config.yaml
n_layer: 16
d_model: 96
n_head: 3
n_kv_head: 3
head_dim: 32
d_mlp: 192
vocab_size: 7133
activation: "tanh_gelu"
norm: "layernorm"
norm_place: "pre"
norm_eps: 1e-05
positions: "rope"
rope_base: 10000.0
rope_fraction: 0.5
qk_norm: false
attn_scale: 0.177
bias: "none"
tie_embeddings: false
parallel_block: true
init: "normal"
init_std_qkv: 0.0498
init_std_o: 0.00881
init_std_up: 0.0498
init_std_down: 0.00623
optimizer: "adam_atan2"
lr: 0.00191
lr_mult_o: 1.12
beta1: 0.9
beta2: 0.95
lr_head: 0.00603
grad_clip: 2.0
warmup_steps: 228
schedule: "wsd"
decay_fraction: 0.414
decay_shape: "exp"
final_lr_fraction: 0.0
batch_tokens: [8192, 16384]
seq_len: 256
doc_mask: true
train_tokens: 130600000
steps: 11288
dataset: "wikipedia_en"
Each number is 128 + 24 x the weight over its row's rms, rounded and kept within 0 to 255. Layers, rows and columns count from 0. Numbers have three digits each. The size before them is the row's rms in percent of the matrix's.

# up: layer 7 MLP up, 192x96, rms 0.178, rows 83-114, columns 0-95
# down: layer 7 MLP down (transposed), 192x96, rms 0.161, rows 83-114, columns 0-95
up83 099:087150136156170113131124110131150142146129119130183147123070182143117071148113100152158098135084112126112153130155117130101144144142105108124135119086145137118164145119110132117133130154132114117148127130125118100164138146115115160147081129157112088146102108109117160126184124142073146151
down83 095:072120145114136149175131132106130083128164162132157118134113131140104115121080113122129135121098104148155125118107136088094134115134134138124111112138172093096151152143142154116158095176191096114143116096135121146101137094128121137158098106137134104160116131140156143105079134146110177101
up84 095:143122120128154103112166143135129106109145133152146129149054149074106122164123133137143095157097122161155147127152137141134127164164140121132102143100145147095133119097179130128100104124148085088152143147126148107120124114130102137164110158152132049146118090155103137127149124121108146123
down84 090:144135140129158146110150147129129170127158117129110132099153128136090135110151143151139161131146135135140133111112161139146138120129138129099104141131168121046113141101136133178139131124155055114135168163127056134131108114166125127132098125095119134154096115115116098143099101149154104091
up85 093:134106083111094138141134127146141141118129149149156145172110102084112119126104120142124095143113112159107121120159139115126161099143148129166133131129136096118088125160193135117119151168098130154117122134158126131145133062082118119117091119137166123180146108185130105114102098123138110158
down85 088:121177176142135099148135119170094124158124136106161110098150117128097103124154152150149113101136157144152154132151104135153124147093117129078147152087145107148148132108129081076090099141099151143137123159118143086137142119132118117109134107136096111091076116120121129113171167114153121126
up86 093:112128106109123131110114127142107134134135121130082132124107131117152154182115163139139116091108101126133167114114128133161107154190165142166138112155106129114091156123153191133101097108109084155123117168138146144147067118130125111115185131138131104119127147176135116112094120124089132134
down86 087:113168134128132141139094100116118098144118115144130136132138121114113124086170089138117147164231138111148125134117122141110145122118105117114140117124154142117123131142131126100166134095137110138155159165135133120132156109150131109133119135043134117157093110111155130086151138132189148114
up87 099:118097129114116133093130158157152120094050130141143134150132151159162107120119152160133126105117105139084127130114151115150189142119089121091120137141094121114105119147121141084107133157153134154157118120107104171166149083135129139122166089146129103127122131157151159173137117091130124138
down87 098:153140120110132164148151145131076096153193106090119119071149104105130151125110099142127148129150109079146164110179111119124083101119186124140134157093166140187083138141106107156131128108137125127111133150111131091110116158128133143141139118119138127110110121138154125134095136142130118137
up88 091:085147113112106131184142146128123103103153124108114116133116107152096142126076077115128144151102100115080099138126135078119126140136116169155144133118146172124113151182114166135133152144119140129104112170137142160147113120125164095154156130148124109115150166136125066137081111124133124123
down88 099:130129180112110126077133137148131119125112088074129154111156160077152133175152163170189086176121186100117141106123106136123121164123154116140144131130110151120109133104104138088138122143140131139126113093116120109095141110113111140124108134158118101115152108133108149118157145115107153151
up89 113:136107127106095148122122136093135123091075125142090143132116117125156107122103073120159161130099081149135106164150172106131146163136131135109130117133102160126085142158127136109119128178124158160118098106125167124079151126155122127143171126153132135098162093125087128150166103144106121140
down89 109:136109130106124101142108167107182090142129187147138114117111122137111145160122116111120153115163081140140110097137101119141111147153119108165121091152135157129109134080137174159103117150216139128095144117136120122147143142108133090139108143093159096096131135137109112135148109124126114151
up90 103:129133138123105136149129141156130114125099154157154139106137087117138125142105177154128073143119184135106121157094142129170170122128166108128156149127085138135084134125157133143136142142133119127132076061132149174116134117111093166116123126131100149123109120161134118125121091161122141072
down90 096:157154104101148136128170102091115144131204107128129153131108157135116140107127129141131178088113108095111158080168161099116139099117126117153092149105150135144165150122095157127100107140105146130137138129109135111112130138149104137132131115149143141075170152144114107119094147069114131130
up91 090:132124133107112122117153139122128137132158133152122106091107141158143130123101135137118140113122073150115139117107152110120137134136157054153147089147107174145090112082090150124102086121111108151099138153156152143148121130109137132111182116152102131124137128148127110162095073194116099122
down91 090:118134149104130112120122133125113133071095130059136100149136141148107177148175146129146134118179122158146137130164103147079100121123093148101152135093169142154089170140127142093125155104135132121110121145123154128128147104119110135131115127107134165167128084114109145144130155081099147148
up92 118:122146119104135120152124127158137125121102104126105161139124084099144141166126142145169130119098095187114136176133118095088125111158169150131171149170105131113141164120098109151095103161129122156113124148113096071105141142132146104155126121161126121113141102129119126146108130113077078152
down92 122:150099120168134178158103127135149081101131112138147159123125071118128113138123151101137119084136136159110127121144124099105088119149120105107198094164124096184141138130096121123156090139082136130110165142114118149161120141138150120126122161156136121097166145148137138168113117123117113119
up93 104:069153092139090097132127135144142127133145153097133158180120086164154091108115120121148129133092129156140117119132161091098158125118119108189129170124111116142121151134075133163145151110127155162136130130104124126131152144139138111127131160201100124142126123121131100118117100114088096128
down93 109:128132144125100104120133116106172126139127144129101130187112094104117134152161116170113163128095122131118117114192152113099174129140168148142105106112112127098119150082138142112101161136109138169158126112134155126100128127124130113139084103083146118127121136153114137089146162070137112171
up94 097:118129139142110101108132151160122119075140127088132188148158157097146102154124167123146132100113106152110122153140135127109138118151154161126117105084105144096137092115082132140137099146156095138109145169102095113135159128144121103144143137148162161087167146140090113121153138114070133133
down94 093:117136148142129117163116128113112136134134098106153116151142069107078163105153137097111126110178116158125150141137123105114109151171133125137105114120141102107108090143140162114108148143173085118120128187151114114103151132139122124144174087115124128151126089121139100098170140141188155124
up95 100:144147085109099150090126130153106149139128175144120133167126135098125136178119080169119153142092095125148117153137125115119137122159100115137137133150130152082123129111122144096130090147089127083139101154149132113105141119123136154123148132141142081144126095162075195109161118125120124159
down95 095:121144145126114173127142064106139126187189118161126150149096112100097117144114107133115114134075129115135088151126095138133071143166159160097118135152100117134126137139144127133143063146157146122111138127113144123095125140125109087161129134160107132132112120134130129122131143164108169106
up96 099:160118086078115139135084155111174132150098123121148159139102163104187137124099135127102122121119131112136105153125106150121123081155159106155122170136114151095149168113108116137129086186157126096123142140139155103095102078121114105136118144140128147115136142161131155111162137125134155119
down96 099:119140150139104109098111050070141127153140109107122116136135119124123159113086062155114137138167121117162135105135171159130141094146119169081149126157130120133114109131110121139152157156133134106100098148103160106124100171151106140130120125083156116119138094125139130148128160140135122164
up97 098:122141124086121089144148154136109186143129132119127187116109125093114077119110097142181130117124127137126158133096156088156162164166106153116138143133123112111120106133113118119112178109130136166115132143171157114108120128117155141114122122129100167128069108141132108124178130127081119118
down97 103:111125096165145137131100144124138123101098107148161122119103173168142155130140170106137082118144178137100055104138151152078139143145178137170127143108110128120147117118116146140111093117127168112122106138144101108144118140122083151152156093133118124146141102090121153138151114110120160106
up98 112:152114123135145122110139146110111170126137111101125149159116120096144108123104094154159113099119147154105137158083129114069124158145105130137183117149143147090116160145116161157154146136086158137107089163170082153161119110106156152105147116137112142097105088119120121103132110123113095156
down98 111:121133140165154124099120125109096110115104154141093143098124169181100163140180110085152155122178161123118143100140118094143138126142158125119123099088131128118146144109131121143129108084120138131095097137125125129148148156103131145151122115117182152142084088141092122101177136100136146163
up99 098:131127098150097084114153117138116174131118156155137130110117126105146127127109099112133097128098136151123152111118137113124118165125103115180110177126095121144118131132137125204164100130125161090155131074129128131157163121110138124126121166176106130110119061115136128075142128151117114144
down99 096:161132131091148116150122081129143111169118123125131167136127086099155066141131147163119109094143111119108135135147152144160128116113109114134069140148115113056136115114138144123157112101128133142163176157156139143138115076134092126088167157108140148124143097151128107124139153117139117136
up100 103:126178110140127113157148118140147141090136144159133119153138112098183135126124115168110140157106146157062139107142174144145107133146146122158108104150122132101130120099075117107134141136121127132098108146141164098104150142159144122169117142143120141107129079178132118086108075112109116099
down100 096:090113141125159130135131119159099131144124100115149130118116125154074140088134118126147152132153158137166130150102115138129145118122090148135135119124119084141151138159166101146150152075161121135135095161097135097147128108071094150158133181092151127159137138129119086092131178125119086123
up101 098:125161139135117090111146179190146154118083141133147143150144128173122139117122171123134134123120168127099124083118112092154112147131122110144100097117143110096103167111145141166103143103128143103119091149116092145137130111158111165143140076130127162120101157146147142175131098104132097107
down101 096:133096097166127191143134112078144121128150113101128103121151134093130095111145100115113126159157118125129138132093143156105122098137138141107151135143115163142137087159111105102165130150109061124130119097107195115134090138145136113113146134106160118130135102162115112147134140184129149156
up102 106:111121145123109132152139121136115141136149125147162203165087136120120126161112114098125139153091103130157161160133116107121113163155149148130130117083097121116118120119045109142130116148121110101113108149121093105145113122104193087148132140160142163125129149114116130108134159106092108146
down102 109:121160126130107137119112147144115142150094144155142108174108097141127161146138081115124137130141092127071141188095111139133103150120136083132162092150108114168125105130096114124183128154117121101109150149126117154150125129068154091094142156140087149109157148120135139130126137120147167120
up103 094:124111100112123130136153135141125109107140153115125113110136114119118133141090121123099108144115166148096139100116176122182129109117139085182144135134130177118103126165121156155104099137134079094125136171142102154164152138156138124122155137140110168073116128185116096122092099157142104112
down103 094:108139138123114098084086143134090140076137144098116145100124137141143150090147151152141143121198141144159169116171137111106148142147105104084107123095107146104155171140142119115147135145124107127135122150107149116141128090119145103123136129069137148151135097127115149150182133085113116149
up104 092:121174123103102117122140126132106102158144127149121131143111094116142118104069109158128135085095174140121141121130144107118107103141173128127144119162098138118086129167175158131111108116118101157121130185134193151152095121118141155129095110145112128160140118182090112128106111103145128122
down104 094:119119092088139149087152157149103156117103157121129143155101124109103113168161140131161142155146100127146103155118106123136113194128122087129115144125190156144106136109122125131176101114128128097167134123135085096134188093142159094127163105125119105122092136116143112134139127104121112120
up105 104:134134146166093096112114123108149125127142123174087150143119122127146109149133114130101127102114145163109153092110163133149118132123143134136149105149093103130126126101129164093173132139104179178121129112149136147115141132131131096143151117135083135180100143149077145079165071166136146125
down105 101:146103129097194123146184136123098142163093116077148105116103105122124120130112139134120108102174095128093172159118131140131132117084104141109093115134132128144106130120183129140133150100152111114164131130121164151168134143118109169155098144105148140146155118097140114136086117149134100097
up106 101:109115121101140152153108100121162136109134137121168148152079121117190102166131115157154121136088129121082144150116139093108175148119142137119170134114088120135113133125122136108097153168118103114139142154129131154134116141097096152125130129187111097157133103122158111108119150144061133093
down106 106:135135145081137106116138128134155116119150106130121122167103084179114099114129111159136119136163130110129123096089142107157126087071139149133115121155135105205189130101154143110131141132150085124128125163125085124109111143133166170161140125123120129116107103138131097115116145173141124133
up107 108:092124104115080126150116115151112157168141148131136141170122092110170134138138148143178135099095117147140106133163105146084117126149177133127138136164125139127102109096138153104131090102122138129108136138117134101152092090089138153095111123166144109163128120130146131125157082140091086170
down107 117:152137115110123132091135102130123120128117150109154118079131157149111133107136136109115106108125161126139123127142130159123157144115135155087127146116148129163094111118237138154131142073113167095110108151135141104158123122097132161092154140079109123166111151110129123153094109136152110124
up108 100:144125116084134134099112120117160184122063149135125178103102116151122113174130091129153100167102114147111123133171127115116142146152159138137115126099096152101094178119130114140110103189109129095156117101101143137143139166092124128145144142150116110128109113119123161132154145114095107117
down108 098:143080147138135147091124141095134166149116123133111101101132134137115099171139127152115123147154142154138104115136145112097125143121134120118193118198121112171115136116129120156123164083127132116154116077119139113100102091143148104147099126121136113146128103160122140136136084199143089112
up109 091:093078126144163085122090150114121122094114126128142161142134158088116130133115114106117078130123110196087156159145121130181115099143129147116153157135110113101118150139156125111158131194119141139130077132142151113104153117127109175112139131138093158133146126126123103110165123153116135123
down109 091:138149153158131154160164087158131148116149116128149137100109155128114135106131137097124136125208125109143138114112164078078108098111150131108119110133135130203141124123116131143101129066131110136115120143099128110145113114148137081129120149101142138130112105178111181121123144128139156119
up110 108:122142136126112084149137158156142116146112122123093145103131152149140147163116129158170134089118126132115157148100183113115146156140099088141152110123130121108082141103078117128099166109102174100092086117115117136121177124122146166101143110139145138141123096116075137135159115133112107170
down110 119:146138131128139070122068139128137104095147193123114160151139171154164105125143136112129126149158089145148104118129121081137121102117157166118141143103145111095173127118145133145157180108130177136122104078112147116144135104074145128138134153134114107119099142147126112112119148113141111111
up111 086:113135131134113139138107111117122146158098130130134147132129133126183150118084106112143117127097135123115154147109111108107122101096109097151140137154103129163130113108132142159122109129128143129146125078123158144127133089100137149100128137255150145158149148133138115127146130117119118160
down111 107:171110147130135124160144133203123139143112122095093111112107146108144104111155150105106121135174109103101117132120173167152111148164135134134089146119115117035125139148151128137135135101146133128148082105126121138111129109103124116134139096058119139162140140127115142134121140152147117142
up112 097:141102127090080116124158118132171126124117143117129171156122106094193120138089122144122138079113149113117139131119134071134123126116118087125176179146123131126083121119123138155088134135159145140088133138119134143135117099125115182093147111158114093140095117152153142130143117161144148096
down112 090:159124125088161176140162139136144125133159157117121108124146122124089143094115135153118136125096133140128134179094145128140127089045088111083103127101115154196101110153156148144123142121122153130122134137107142145129133153173090095109097127106113128129138124143083132102133140148144125128
up113 095:160135119142102133130164133179132163114134140136186130114118150153131092134090150099132090149117107127116111131114128139120155139123107120178125102125070153139105128126124149147140112102108083136159136134115105091147147104095164148144150113134046116126107121146139121177164142164123102120
down113 092:168143132112140123125142123127126154109153152128120099080148163135094106100141161145171126116119154104111151139156117136144119118160138123130119129110166144114124190119132120123115127119126094144070176110159117100109098100141159106136124069151128135155089092155111093134146143077099141161
up114 101:136132103095143150086114128158144135131086106158100138118103167112147142146086126137142054177105126178107119165120118108131091134169142132159123137069114156113104138136144118122118125123127123138136110148149144112156087100130089130187147107148129147131155131124130097117159144148109099120
down114 103:142151107122142116125074104137129108149129098111143113097188130104112119112130116115126109147077154150116118145138143133089104072153112176119189120131107139158132132132085088136095120107118163105174156121157131123128145137148118129123118104121128109154141163102194137127139173129131141114